config = dict(
    d_mlp=256,
    activation='tanh_gelu',
    attn_scale=0.177,
    init_std_qkv=0.0625,
    lr=0.00358,
    grad_clip=1.0,
    final_lr_fraction=0.1,
)
Each number is 128 + 24 x the weight over its row's rms, rounded and kept within 0 to 255. Layers, rows and columns count from 0. Numbers have three digits each. The size before them is the row's rms in percent of the matrix's.

# layer 4 MLP down (transposed), 256x64, rms 0.0786, rows 132-238, columns 0-63
105:119096102143145145103126088144133122137089134085109099115136136186119155138127151077179143135124131132123096151115109117141124122104147170140133088136190092113145113123127166125166140124124109
112:114123149123150108162132143139122098166137131156123107158149091120154128150159108161129091158109119154146136102142110142143063152128121137098071126104114136123101126117190107148108104122099161
003:117141107121087076128102137156146136093102154105099120114164129114096105117114074164129129099136113125155120111144126105097079118116104083141145132117092101111116113100154112092165132133094129
106:141133097130113118122166102139148158151103137124174117120121104166092100118121106145142109123129171121122163112106136135105096131143085153163103084126164132147130171147110120169087154116086143
079:162093131098117155133142137141103107121101120137098174135132122134182147089157120138164130114121109144146133120101100137120150112058131125109122162134120155142150111132151157075127161087151104
098:118113123160153125159081133155108100158124138113106113122123102166128126110092094133172111147130128190139113146140096118133146085110138145166119148114141102119114130127133108153085124108099191
101:080165112136087141152128116139123117119146146148141125146134060168126092113123162146128156124125087124147085140119142160136095126143092146163159121112121146127104122140107172142071138142112128
131:142131130073117089171116160105157153191110139134138133130138153150144158147113150084068102094125121132125105134124132114138120144132118100131117104165148095132130093134152102174147104127139127
061:135133102130110099133086171142143140122120117151150136173126108141073123151101098112133115135130173143104191137136115128113105112154109131138088120120127120136113086109151131193122103119143170
106:150127188118127109161104131149151156155122087139150140091143085125138142145127103151135155148133081100122094093162119123168117098093160125117100158119131123163127104107161136118133086129108141
103:178147088130114125119141098140139163123107107128127147120153159158087116147050135133157094113174133155126141104118129142123116117132172117161075121133142152131145120123127096110163118100144145
089:134128114079114110148106190125139151124123122133090163101119139159058135151108096115138141112141142127092162140101093151148143129153099119146102114150137164142156099112133148105105128134156160
004:100107143139096070137060125132168114113131142104119104132125136126096089126080109134107113115100102133125105154094136108086125085091137106114146122123147112121136115146090108119103132112082124
130:096155106076090156119145172119114078128123142171146143140103133106115117071152135117100124120176159154151135124157135163099136133122145097107112128098149116112168125147117120133108161142121145
127:135086157109122124194122108146128110099146120125124107118172062156152136119122133135156136138124092164096109108167138091147114097128125154143157134120104123136168110111133173121115140091143112
004:130113172162131154149129122118164086133173126164146127126129124164127141140119162117122157154121121159142133172122104148147182107120155143105149131149177147157151172169118157146119150104140148
004:148132153112151160110112093144102105164087090134099178144099143130151126116131168128108139138153128099135123080130137122155155133117123150055111109114150144129144122111111135164125094174143130
100:125100135112104129119133126129143135141133143125104153087096104122167168118133129102132113122147062154181129165102145135185120152138125115111140139111090094128153087165157147127129125084149114
076:145146121158153120158105135068131157141074136116116138132124109159119133084114170116161101107091101109131134130144138178130123130151085082151132117151141114141139109094119131177148146113149118
094:140121144177155156119143088070134119146126158144134137106123121103161142091136160105140128122122098124127129115135132092146131147080110136112136144082078118085127113188172141125139142143123142
004:161108129142131175118143130120164098138140086143131134128101173161137161135158173128137144153127119143122131139161141170177158141112142177104139104148167139147148154131096117167115107151106142
135:074126122173105146118163164145136107074153151123109092149107146109088146159133118089139171114117156097118101127129144115071134149143139127119139139141140126125097142141120142113125134172084118
069:121147124155135143104086135087116139131096141102120145118156124157118141108157115153153102098106091072152119139115147187123111156135069115162108119133115113175142124108126131158122141172141129
004:081120132139116085130134105077112110096136142148146087100130086134091123105093112105114101120137111140148115146090129137098118101128156103187114128144149125140133123148134144111127146058151112
049:127136123158129122130075120082143158147090131116145135147155115168097117129122127166125123131105127159144148149151074132107083078162117115113136139115128124163152127117177102152101109125175137
084:128145140140082138135107168111113090111092126137122139103124094116078107096109132144164136097154160109140149145148149143104113148111150101135115150086118162151106091133154155171138126123183130
101:146074090157153135141120099147099163137105131100086136143103145097107152103110136168105144111121169119107118071127113151114163122121122158131128146160122132110143161134106110172098156152138137
004:072129152162113096140115108113136119096130138131134085098157091116093107117092101118130104086116105133163120156072137125100121087120164092149143122149136127140143122164157147128130144090140132
004:088123133122115061138085121108132161116125156126116122116145086098097103113096090110117116087142112129137116123114121093069116088142099073146112141114128138120126111110135136091149138103127112
004:167117120126114139108101122147123079131107080108105127120102178143145120102111130137131124145118100119109113103141131145156124123089121164077122090114124100106143118120096100156093088170077118
004:112113123104139122140185105103127144118096107153150128104142109151137148104140160106133108163136164125159150112095151175139091157128162130182109145146173158148136125142131158115137102097156107
004:068138138133110089137080102101159119128117151126108136125125106094090086136106102102081127108135107126127084137101136091087142077106105091134135134103150144137131113134121122113129151092118129
051:135163120126109131082068138103132150121100132127101126152104132161104119135142149128178121127153162158098169152120112166102127113118099159089146143166118118119144093083111147158110134141150116
050:116116091153119122116093153111169138165139111133117126159148153171107114146108155173140091121141116157129164141148124137132145127171125108146143142142130111112134102103130107130058089119068121
097:154157116127075075158167118128107159117131098102119128148106142150120112159133157125184119100135126162163136163130063135118099127156111142155138109128155109130117116129106132142140093142105103
097:094144135142108141124128174111144129141090148159095132123108107113088096124132128095146152097109143082121136166142158147131104153148057165128133154138108151152158086156118143146120103114127137
124:146102090107141139141126184117109166158169103125134132097176118113117130128132158129151106145128106104086108112148130117113098118112139101129084127127150171101122196117159129106138130138137163
121:153123137087118108166121128092112126148154100144162095129118092157100142132132110163140155139104161125124097153111105119101153182140159150121101165105177137122144124111120165104101111129084124
197:131100138197138127139146098144130133107101131135141133151142109106106137129197099113120138160140136079116103111112091112153143084146127124103143126082146112145119107122136182119123138166099143
133:131156116156118158128081138131091123141109131160089094150170124140102157146108151071128118125101145143084140137114119113119149120130117137144114130149147099133120176145137079113159129087111179
116:155123182114139118182076136145178176107103126155145145132100095108117147118132131118138128091117139125109152132123143092141155150102127150113139140089114134097151091152170142122118092111107123
090:140142110132137166092135108119127147094128113150090114117133109098128165134113166142157155105114147120118186158127138075143123122146117130141126127103092125174148093123171126095118083097138168
200:136134127188173128123096099123106112103128087088135131105135102156092133159147128139133143118118141082102078124145118132152123120189159142115170121118170127152128106112132127131112153143093110
122:140107135101121141125084131105165139143175126142126116126137143162127126094126178137136131126154185156129171132082098100129113144146107118100149128115127094084113094175132090141145130120111095
137:116136110120106127102170133093116109179083100122138112134097159136119127142142136145164106136097156156121135135116132122083111120161138166153203113142160108142119113109113100152143150109091118
004:140135076096120109109174139122078149129126124113136097121129119115145120131136104118138139155123158108093138095120102119139081175151136110156098122105054093104095117105135108104119119114147112
004:145098135103135168108155123132076121123095074107126132106100108155150143106121177107136090117100126101142131111112130137153108160132122137075100096158138133125135116108122136112108065155114105
145:124117192165137114133131116128124093152154130115114144124134075150145143147140135146102121119168080068135085108125132123131073107114109156127106153113131118117160137161143156144096156141125105
122:139129117109090176114141110124113124107134127117084166084117140159150076107113177150162127125146137143110186125116115112146110158125141122112151113136127144085148101135133114104155169150138089
099:093169075110100144132095144089142186122113125117099100111084118139120108142115134119139180116097174151133150153136121161144114144146138173153122121149104136149151109124121139117150101095134137
123:105094109111076150123182118142151134116101169114145124118117116167110109089111145175135129110137115167071144101100139151118107129151145101126139091133146134156123172143147115097161126120138138
004:184135118112141168101109116164094114159118118118118153154077160132149123130141139142111129123124126103107127102180117116149156145125099161076107115113106117108125125105102104161124113190112136
088:118175085146143121119090124120139120135138113101150087159110116171137098178119118116150129114131138126156139147106114147103114156157102101131144089149181113164119105086121084151130121123165139
089:129139131139120131077113142131128121130138133072115102123119072111133135125152130128148079116115110123178110113159091159124120109133143173115127107164130113169155098101180140122134135131100180
004:144126147129147148113112089140088107151094081136105158145111142131146133107130179108133151126147134092135130083126117116160160137121127165061114111135147129121125126103112131174118098184153124
168:111143136085156122141130184092083142125108125117111139138081154113140146106120140132145160128151122177100165121104089109095130155095166140137114119131118121146106099149121096118178158110129150
141:116153082090120163166093127150116110152102148157130166082106154066096139113133140123126122154136128133117146087157117131141114139086120150158099157121109145129167125135124100148118142156097147
003:140136175124146127112115069107060100140134095149139153115113084130111119113100151111134139102156105119154131097085123104132147111144124105096088133152122138119135124119177169140102126141158117
136:133113137120132112088092167135152104056132127119151121083156146119113126132161089145114124155130114129109086134152141158139099085127189100123112156130139130136128131130151154132124129165101168
112:148116094127152127113131150132114132140088138105121162132161127127145129088150117104163099144142097108123109122144084137121108125077123105148116083156149138125129152129121161140088146121207169
048:117126126134099146121115139099143146145103137115122132146130135172067109115136121163146130104125162111150149143104100178063114138175092139142112116143145125132132086093110114186128122120162128
119:135150117111126147151098138107155195100138147120175144121093130134127107133143144130120145148144105163118119125128055129130073144125119135143058141121130139100113153123095141142133135126126171
091:144140084180108116143125076121105098121138158168111161172104174135127116124097145141149097107131112156114105159181129112127126123139119100157093092127110121125159092128142133134099125144147139
078:154192095124110130150133061056134167129135142139116155104116130125163103121145125110096141148139129104101165124123122109131127091114134159116149106122106161130150126154142143118132084144128153
079:103163088128093121097140100073136126138126125124174080183100141110100163131107113153140127146109139143140099129130173084156133125164139173141151146140126139118156109130135109112099104135118133
119:105139080098143151115137086142120159109150142099113108167105136137105150166147120123097137108166149122130116164131147157103162112143128167139154089120168075113139135102141133101138093107097138
085:109183112159130129131110132148083134157098119132105140144102097131154138099122134103134130110150178133135119158150137182122146191128102094133145096130093098120147087120145098141142100130133100
003:122147191145137128144090093149132157156121155119126146140148131111123115113103109182151094116140124136171146102139144101110130095158134118134167143114122106112149168151185169140133149156157132
192:145111153163122124133185088107120106120117142128111095152080124146108127156111103121128099129112152097145128141082144112145130103206140150154120114109115121125101158133136146115162128164092149
120:118128169143126089128127114150190136120128105110179107168131084100117154134151101160135111180121111109145093165126141137105132142169141122120112176083128099140113114118119146122105108142114129
109:118152114100139131150175146094159116143076157150151121117152086145147145084139123102123110094110078137165165113130146098140121179113106151126124108120113119109126114148146142127136131123101181
003:168126117107131161100115085135100121168113104118111156143061139113141113121136148107102124116109123100096114099153115114147155134119097154068100113107107136115118112101098100155114103171111140
100:125116112114155108192085102106112156170116116157125143139159087116136145148127149144118103101111139118098148132170136145166110116152110157131097118121100119112153117142149121136082119090090166
109:157139121110090189128150140121067134165111136116111138143138127163115126112124106097157131072128151104105106115143155114115128177121116156154110116143161119120130093120100109152151150113107174
074:080171161153119094134118127089151103144129139105142136169144147097127133129101157137135142103102161131107186134151115134157105148156110139108130132128105143142165128108151109120097077080102139
104:093095159126131103080147123099116122123100145122173105137131117129106188132137082108107156142126126092113129153110118115133173130157097129127135157118126107131129138149158141169143085169081134
085:142106137133101114178110209138142167119106126132100127154105096130116095149135093089154126177113138084131126127131097136112096146123106146160146128124120112153111113124166148160111097125121123
150:098117109140129101144148141108096145132124120152117123141139147145131115115095124155137122165086178111142154144106152106099131094144151134171074146156127170156118110144138116170150086096090103
127:162129122141103142118161147114109168122175113155097138154117143133118114126119219126153136134110131151111158105114132160063108087143112129138128126113129109097123126094119149105152144125098136
070:148125133137122099093132114136146185155149136134141106137152120128084126127117111164107107098134144089150136114128092174128143130122067133144105105163126109114151098104147136155128126138081189
132:134103152068106145095151148090130118136126111121139148120134149143160146131104180104120142053127172145101179147136132119140095123132091139124134128171112145121163099128131135112130113113150141
065:089136109124086148112117101075151145105156165107102088118120167130115119125121128118137135136137146131142098154138105208092143145119102145152121116156106092171129117143125131121122178122143114
114:145136137110102083129116143106112143108162117116165152175121084174143151153149128113050101175106131146131112131140097161148103112135149144106142140128125122106135114101148121147114104143094147
052:108153089134118123147059099104141164133094136111111139166148119129135123124123134158118116130115139126137143120158155163128077099132061123169119124141135118164140108093119118174122129146166145
097:173146127131145105144157117120117094164157138111098172062098138100139106092123158133125117153122090149147149121107095108129122127113089131148163122157150113131099157173117105105139132129116160
141:092108160181121126102107149149133111137108131107115104159170072147146120129159146110101155105129111087104126122179162150123115082134108094161151134127137151128118133104139148136107094159144133
003:132098088105132134076209149113092128099114100121147129100127116154135171141175138118149111139132133155114115106137135150148090167152116124149116110144103136121108118105130108092088116111131112
005:167126126120139165116128113166109118153099092111113154147103172144154136124145167160137144129121144096126127097153131116152145148118110179069130116120126124114124132105097113174136103195132133
125:138107152114141157112185126115082152126147115143133115112160118151162125076086149116100186105155122158106138098116115090141131100107148129106137120145157109107182125112102119139126146117132153
003:161140129123132157098113082132090107136119089150115161144081139105130137132134141105118150098126100105109106104166105108146172124114104153076092117129116124119109099097121136168110118182135146
075:102175131126128109115049121103144200128094107124107112140143129176123143138126113140113125086132122134123134127159141159151104119134097117158139101115113132109167103117122119146121116156174148
111:123109150163117131132126087114138152134131168166127143171111120085113150121103076130137133116099153109121100147130112140129106141116094085103135163083126134096128107204156134140157119139128133
136:130088151169155125093171132122173122120156107106110093099120198133128156135101088130117129151138137088133139146122127110127117119132153112074141139143113141127129127103155162101174098138113126
119:089084144136128084146141118138125178111127077118103116181142145138140132124142147146165148101116112120084152162130120148129099101142109145156162130116085114116191120143132115147123099121127142
005:111146136159112104129087135113182103126145160132125109122128155118102105142106070151099136137129095161105098150119142126101139085096133107122164107091119113119153134155101112140108163085092143
004:098133139137126079140144095110118146120145135176138130097148079102090111124101126087150149098148114128141122133095119127099126119167118083141124166155133166154134107107174152108138135086160140
164:082114132146171118088173138122122115154126114090133098127155122157169115085127145130120171117138091150098136139111141159143081132106140106145114123149143169118113120100131134124181138098162109
081:115170078063106133130087180116139182138117113130125127130134107134133121134096160121128124118144163164116135145156107158141127106163137138139111128144126136150163104075108091147126115127115095
128:076149169099131121131109165139163118159120150113134125099150148112099152121130090153074179129094116122127157137147163137117082109116136122163128127130113118117116143189096115144113107113131111
123:105131133157182111155121152145101153160137124119107154111142166162072174120117094160166131085111123148108119121133115145117109117127090113140134106149146144142144117128132104127085095074114140
093:097130129095118099154080116161117138128134134153133105146098099122111111114132074120126107124166143148141119135175121164115087124130138145159108131140139136112157080135113118166113115153152200
093:065155125101115160145102153077139145153090105119109108165111109147140155152125134170104124102118102090133125173105122149124123158128137120174144121125111108118184131140150141130108111123162122
111:142102131159136125113113131145161129104159149128151123133171056162121124096153136121081126135150090109156113116133117132187081134114129128103133116130096135100160107114154139143088148163120112
004:122133125127132094103068162124118142108155175128117108132137116121120143122131055150118097114156096170114126127169131114097119105148111092169106119126103111102113122124146128089133168107108102
065:100195132159105102143046138121140141119092143088147125189104108131130118121122097167132153141107126141120139119118113141131105092154104141141124113133119151148138111112144100133156118155158125
078:107127135100133093173127143140112181115159101177138125159138126135075155156104149143125090147121133158108174076115114142127113131140148139143118117110090131116151095131152091142115124105113166
122:162138111138156123142148144156121090091127143113090124132090142127115148090151050098142112112127115146121151113133164108137133112148155173164146072126130103121144138139104111129153114162120151
# layer 4 MLP up, 256x64, rms 0.104, rows 133-239, columns 0-63
116:123104141147095172121122148140150106082118181135135123117094161145129102126171115102131153110133137084087102124126148139077139113096148123116172135134143121148100123182117159101154138150124136
004:124143138145134154147158120122125156155137112135159155157107135144145142160192148147154147178137156111145166165150155138133130146127129141132104138140167142154112156169144131152114153177180145
107:115111166102143148124101136133110104124133117120127165105161135123171153091115123104122163121087124126100105149163137106115156120171132114146171168128136117105139105139132149105150094114139051
080:101150128151144092147132139119164123118163133107167092116126127143093097169103148124107116130135150123092142136160147112175121132190151174154120092159136117116106140140114116165121105146096159
119:106113134155130151133144178129118120112142147116117113093138133173128159095139145110178133129069156073115113086119146146084143134114136080129120170130145133115125159130123157097133143153093125
101:135092145103153118147123140128114127104096110124131130107160183060153156141121093131134115131111163113092159136135161087101163110114142122112103152117124153160157123110123099113180116113111102
129:188107153123140138135126147139136106149142145134123145097104146123131151108167141102059128110134127097108114135104182133105157139116118122116109123148175129104087155169102155117118161152111094
072:148123109176164178122154128152183091139133117135112125128190132115162143110126141098145128106132075140118088103142175114102122124112130104107130140107156135116114117124140138095114103171128109
134:123114182152168175099131127156130117112119159124121143127125155135129143139149114100103115111119089118120044095118151146115113114128145125121131117155126146145103110156107178125180134149101147
115:084148124131122127146120147133144149142132105136158142099141166096129115119139154144091138106097101156101131146114087110140128133091178088097141115109156130089115104092144182127155176147117145
096:136078173195188153119137146131138106133135137117121138100146131096117139113102131121111114177120063111150099107123167105129153134130143116147119150143134099137118136108120172104134097126136119
007:123098108097108114105128091116086113113110081104108117129099091115114114109143095087111112109114108100108117093118095106111095124122107101128081123078112107096086113092118121106114099117120114
141:156089132145190130087169134099130126131142164098097121106078135117102076106134143109132174143114141109135143115113136120138112127162124141127123141169144165097140179139124134120130100121118094
120:112117141158122142106137130121091087111140154114106154094148138154157114099165152087127125141110069135142128117125138139132128155126129127108163149120154141091148092108112138095152177180081138
003:154127116096156134115148131187125176132143119093113117160153141150139149114118103135105140120166147186128150076154121129143129150172153159179137118118142137118143111112165140150170129132111133
006:151165139144131151154142172130149134135168188161140121120169142126150154135123134131142132152126138157119134163145151170146146149141160143176162157170122171141144133144149161123159152097135127
099:093155094109132116157158136144131120163118113121162107156191136120119102123088116157118120133107174118069121102131093084122152134124115166145093130148138171105100148117137115127148138121105139
087:143138168143143124139135118112139119121098124117146133117110115159123146064120161120163107130099124106112124081157152101185145131105145093134140132137149107116145129190101179122141149115087103
072:118145115121095091143127145169126128125128109088122134130138105152090131178138099138140137128144143131142107155136127165114119126169131118129112115174163137180125134038094096127124131102145126
004:129121125085125101128095097133109142102146167131098085131146105104101119068102085093110099111147112145101141087116091135127100096149125105128113117148112117113128121120158103087147123087114103
132:151143150147133113110147131113120132166090128125182122129063136117090103103108128124116126177136088099153121113100146136135139117135120117123106198096145135112082159140123119138142124138144082
081:151148149147166126103140117120141120128109142144108187134128153158114155086153097131128124120104131087117123097118142106156157115099129083146126144104143132099134140183078130143079133117098091
004:122112113128117132104119111135108142140102073075106149158114136132158104164121127166110147091111136129123104111154099097122121133115084123095106102071107105125115127097119086145103131174104109
075:135131143123152143121139122122176135169134105143145190111105106141092196119143133149144131132083124140143114119123159103152093164069143116095142114112128123120114112168124148121163134134105102
103:144117156138102150100163141126137100137157132150123164126154113119134119097133152125120116124107102115121120087095182105073152119124169119112119166101166132072141128124159116154093102113104157
114:112171180116115159114139104125122124131108090163156108122144121193142140142112119115126117130121103155128174170113162122118133126118127110099176107095136107124141079139123156090167111107116116
004:140128115118126143103142112129106155157107105084120168166109137169170121158161132163123168136123157124141145103178122115123123163126089146136094138076146119143085117109124133145119132179143139
006:105109104123093127106127100110109105109090070089113122123088110118119117142132115130111131121097125092118094127111110105117100127093100117105106098081094078113093101110102099131096112140116100
005:146139151114149131164138131131129169140167195169128114136159120124126144127147129113144124144150134151126159135134132155143132146163152121167135162174146185145135151144160157113154153091167153
004:132146111167096129105092156120121112145109131106136127138136145119123086153073131141126145061112108137120101122150111087115161099117106108110126117101086101117137116106124085114108175134098089
004:164138119138130134131167152149110132144150071110129164147108113148156169119183139162146151161110176124116140162161132141148113167134131147139105124094121098110098121115149143138134106181134110
068:147104166137124119109150134147127099113109124142124193085172158124113132119127170129151130141151109150089116102104146078119105124087107128096125137084114122083137116172148111104152136136144119
061:158119139063101112158145144153110133123115149144153118117103106100156151119103100094140146138112178133098113101096117088132098118123123169117139109142124116107151146144155159135184151124173122
115:143108109092145129153159077139152117119138168156124069140114134140129121077110116138131104110116179085096114133148170145151141115141120130097078137155151125129126138154095123103121157137107105
104:162106176171182151099155136145147136122141151112131146096119115096121116109147114119125143135109119075154096123145151088141129145137117109147107156129147132081104156172101123105095115114093112
115:092150082080122112139131151164165109149109137146123152159126128158153129116103109125119116144147176132139173126119095110156147108136123122112145171119109081072160098134137133136097143099128108
128:124124083113168139106143169111132121119124160144156133130095143089131129104157133089121096116133145143130159140148125100126119125164126086092130104135114129071094150099129116137148151136125204
168:152123090101140145119142143155153122120131148139168124124109136088119140110148164094119148147162150151107116162135128085165149116114124089091111160072137112118071104145128150092099138110147129
136:098144123098131134110164158120157130161109112127138123139087109139130123087121160153113152132158132085146118105103108151146085138137148073114140136064124167078126132100117164131151116144128113
115:168112156128164147115120120143156154092156140144142142102092095098150124104168130104156140143125102136132060117130140080105148138123166137097108152135139104087140160142141124126116117162090137
091:141091147129095100124130116114128135130102194147142146125134122160147132142156136077121098128139091141115099091149146163109147142087155136076142097155163099130114131105122168152124150150114102
169:123143071092151159101153117124123150133141128158158143120095144102124129130102145094071165155158142155117137182112110066143149135116159123087100139128125150102131125134131136111099140110138137
125:171135146089118134131142125098159130138177128118141101139120180146155147108111158128114134117135169155120150105080115074132139078127146114097106125131127110083113158158151106122131157122108100
136:116170108120155121088147131149154145123153125131143083152119140119097128124141138144081150108106094144129108102142151160185146143047154094123084155126132121118094144128104120120137121131129125
003:106133140157155152135102165113178118142120131157156132114128145138130117147109170145163120110128120118174110159110147125117187084109130133094143142158156163153196155142114114144110139133125138
004:138150140147132125126120135116160137121136208152139111122182168126138116156097132131122152124155104153121146124141138140127156113145149145164178153149115164137130149144117134142169191088145123
129:148066143110142130138130103187149100129106111129124164128163128121141155128101146141087105125126124155082133104123140114171153096118168132139112145135100126150145129143142172109133073102102112
116:148107116126189106126113139142126140149143101137173106149148114112126184143119134105080128113119116119141088114170132150132158082099149160146093132140142093151124136115131123117101100087128175
096:154095177123196112106141134148123083144137135134135166152157144136109138136128162092122097144153087129115138165149102115105127111169136112103154157121122127117097128098150125145075130139103118
117:093159123082158111121135138122140134165163113142156119117170151111123146123113107110122134152086141162140125131159084080141160129119130139136107157136120082102127108122115151093181124080153117
004:107125141124130110151113142105144117096145161167107094088167119100114156098112108098135096153138101138107123157088152167122109131142153123146159123189117168131148132135142152107131105071138140
092:123121141098071105118155143140141129103128140137113174092110145107100141088151147143121126156146123130101070123130153164150128103119117155130122159149098140112086160103098176117142160124124092
088:110102122134151130127116128119130135146109124167150158149136194152091121121097111143126178131092150096086136126117155126152117127139100086172130133104120149119099159157067144132112124117141091
005:133169136125109153142124170124149122122159215140121107112155130103134151136104114133122115142123121159113126148140147174134129146136143145157174149172115171139150121149143145103155145071126128
151:151143070123144148110124125148181148137126115175170101090138126103104110134117158133115111117128100170175117095151121128163139105085122127119084166128102120123114120125090150132159106114130133
138:182114093131139140063152150101125126135127170107093100105115170126113130091134144142113167122113086112116096080140123112143130145131154117130115131162171166123113168123133121111143111133120155
004:132145140138143158142138177140163140123132172123109125125160170138186147174118144168126156144129162150132107158139147148144159160125152162147180138123122160160137118146098143146163141145136137
125:111151109085151136099124112152148143191108144138141162121055124134088103135071143124142160141117165137145116134138122092161124132098138114135102141127123144135124110167097106116133118112160110
115:129153138103127145104131165156189125113136137189135152103122146137133109114078152130120141157160133148146116112112109087159084132116138110067115167111119125087129096120134154105138117125132111
054:114140168115165098136127155090138121132114127121114125124119125130139156122082130107163126110095086140093081117137157115186149099097140122084165149074133158132137156144156150107130121117124107
121:159112145101139114146136110152114100174115152136115118110141147155142186117108085118128116109089120096108111149120183137104158121156159124124145136156136088164143102161149126075138118135125097
091:100138158085156132122127160124161171135102090094127090110166082130130139145149136106121164141132150103146183112095114156124144125112131169109156133157161125135085129132121141129156126088112131
068:100102146140158136092127177159121102112136113123127106149117139127097172127117156133173132102124142162166100148135114158111136165154132103131099154150151095113114116095100089140116178103146100
071:127078161131150134140113155201139121095132118139095163096162106157172099128149157100132143105140132115127146153144107167091130153100147111119086098139144126153104111139117130138142134102120109
124:137111161189143124114130142110135070121127121122119154147130136155127105100145153131122101124095120123144103113116180114159122113165111109096130156125150153122092184144089122150102165139100096
084:133099132072135145115134150098153126091142117121156129119152149142113127170129129138135115124118111122119188136108115091113112053135149160125121156153142170134136149122127176121099177126129154
003:120132117110112127099132103111134109087111101108108125101133113124166100180134116099121156142091135102119119127118116115116119157091104113136107104112106154137068095117076174139089126129125180
179:114163086083175157113152147121148158179148143124173128097109158100140110108123129118114162157145100140099117147116104115151119135064142109110125122123109126125131095080134134126126136105146152
121:144159081086153137135162182109068127143154143168122147078123127087113110145142153119110111114141203148134128111129123115116125115094111145115144125125141140094125133123137090121114140106129138
113:125123109085148108140151107139117108155141140145170163145108174075163127144099148167104105148110159166146112099104129097157127089109149131143106147132105133110127142131132075120137133111082127
011:101108110107104100110098116103112098092111116118098093094120107100101113091098099096109097113108100108096103114094111114106100104113113104112118104120098111105111103108109114098111098089104105
109:134126135142160151087134153105132102082137145128105169111120157101096130112156111098119107126140184136110112136126161095078138163125157102104151124126134126121076146145130143141132178161096138
114:090138128137148108125139153120149103107128113151146098127121125096129122153134148143112142139178109139124181087076095130150123117114158079089132167106094142077116142106139133132138122159159091
074:141095081094141167123139148139135159098112108148119134102105119184124111140166122123135123135164121156152079153113162118095148118094150122134113114169141109125089123130116129162149186145136116
083:153129123141122152161122131178138122131166112130082164106105140121157094141120162140161114099121142151145126109159142129115104113089148159137132094147113133140105090122094133086126134068177113
101:189104147158111130099135172150139112152175117111144117138100145108153157136146111102133108161110093086125115079138102103085127138075156126145124138147145112110148118147144115127115138137090113
146:137176095097118137092139116124163135137132122176157117099118143093090134134142123130126094133125122166133072092135111134140133103099164120109144143115132106125172118117172104128192123113109152
130:142096093081108125131132106187115120092149118161163158116137151093164167137118109143104094149172156151112153107123119117112124101113126151123146154137096096086157143156120133140097126139115131
078:088107121109155168137119155120117081112091109155131173137115151113168131112120129114150146126116132160114134149134165094153121133140138117132161135065114145152108149159098143125098127086152082
142:145128094135119143140118122153107120119132173141117157115128140119074126118126102136122115178156090145112077115115113156138124149073154104128135149066141114113137144116113152128124169186146107
069:160143171136196118105124141152115118121068097127131179153148111167094148149130131160123121118121117114104163110097141089143092123119123116102154135101147170090137128106118140130133115141137113
115:119111108089187149132141113135189160152114129139138145101139139128109109065102094104112125167138128089143126136147167131178159122123093108110131125128109138156106103096129122111142130133116160
063:141095125123179147122140100117137174122125121131121171123141117122120161106135149119127122129133126077117125144158164075153138122085130124128190144103166096126117109163137140123131101112070107
109:086106139090124146133138132165135139103118123150183100196140112138162155147121109132138128110125176112092125142146175115107153135128143148109102133094117136117140112121121148154090092130124078
137:125150101103108157108152117136169130163150179156133139087097170154096117120096124113140115159148107147118122115156094112125109153110142155070099170115139138091128125138131093116139133126148096
005:150141139166157145155112138137176151151148163143151141147151154140144106143102154161138143114154138130154159143136130124144171114136145150118162142165150145147173192137141101155170154154133121
010:147157155147147149154142163141154144140160174162148138137163141136143153141139140133147136158152132153144154156147155164148147148150161143159160154174146168149154148152160162131150148114148151
131:097141099082117120153132150169181114094130138139168161155160173105124156133129132110103124147131129150110145106141113129177129097075132100124139100118097126107126097118145133111142101093135160
005:134148152126145136158133173137152145132157178156111121125162150135147172134145139151149126172154153156131135161128165163146136166149156157145173137178122151152154141159148153126158130121141137
091:118154070107129128106135117126116139079137137133120187155081156105114111112124142121107174147122153119115129165154117107145130132077148133114147139093159111087132134160120146111091156097115145
113:127125113096151145137149127097152121089124123153165134111104131113098154118125134083105115138119178119115108147148134086130175107145146089097124140131119155083137167165142178116157147152093139
129:143126158133127157158105103141101106144133177126116147163147090162139138124166148092134126124106087121084123105123166134113135134131130174155113116144163093117126150158056124119104129149120116
120:140136179145135143144161108131133102109140119130139097116097137133158117124146152132134118142163111115100107159098158052144158137151138136132104173105106128135114102143104130099156156121102065
006:138101114090144132137148093142092163136132068133106138154104087149126134098184128103152116127114157108123144113126103123148103151134121107149060142111138126115108130098158146116113083159135136
005:128150123159118172128146170139164145143111127092127145159118158154166144174149142182130161157136168136157129147150144117148158142120135158131151117104131104150123129154118103173142148178128107
157:098141129103134151127121150187149125130154156162127161088091159116139144123140148120134085148127105129138079095140116117125128158089137109072124186107120125124116125134141133125153142129133072
071:101122122105123137176124133095131159201129129095142114091109150118105161108137148139121128142125155100102124122119152116164141120099136105116119122093121118087133117175171188108146135095121123
127:166145078151133159088146140137125131150149131135110110133077116111099096138097146134145137137138112101180106093111104120151116111095174136109114167117150108110081131141132082111131160144131145
116:101127129095087151097141146145154124158104112147144126135149147136135116088095134099107143148141105178080142151147096130148131109117176112082143130115110103105151121142135142143186088101138134
117:101112095170138148114126137136135115116146161143127120110121134130144105113160107115093151129113116081132101096108195090128115118158151116152175184104132169110120159118098119105124144133126092
099:161112090141146098088170152104108110086128141132144138119106133150120101108136137122153117159173128147133120130158148098155126138110167182087134120108133151141138137113155086098124168132098168
100:113144138140120156155157139108090134141109091115095131121078199082103122135092116138170141128106163142103154136110142128089164136138140107155133151113137146145116135151098096127151136091109119
005:097080113106108111132142054119110116115111063117117134123100119117127104144131143120116123114093139094128103130087113111122088125090106123100104110097117096119109135118086118146097098163124124
084:120073158171153137125116154134143142122132165117105156145148143160146170107095114122134139091131108132152117155139136109136138130106110139095100137110173087094133146144109130081175107167110104
093:108147139146168156074121134135141093124103139090141137103134126090168089087186131121122149125110089113148103162165176105101141150127149127123121161121161149144117123111139156112129145142115134
138:132156094123155154115138111131121124137128109141171114094148164081164125124120113170121152157134160119149087106093148114134119100098122087109113184129131148145069091129113135122150158123125145
125:129110161172109148133149184153137128100126141116091146148103117156136109089131157136118108124109121103124115122134137129141127164126117121069143128093151111107144183116103177125121171167107097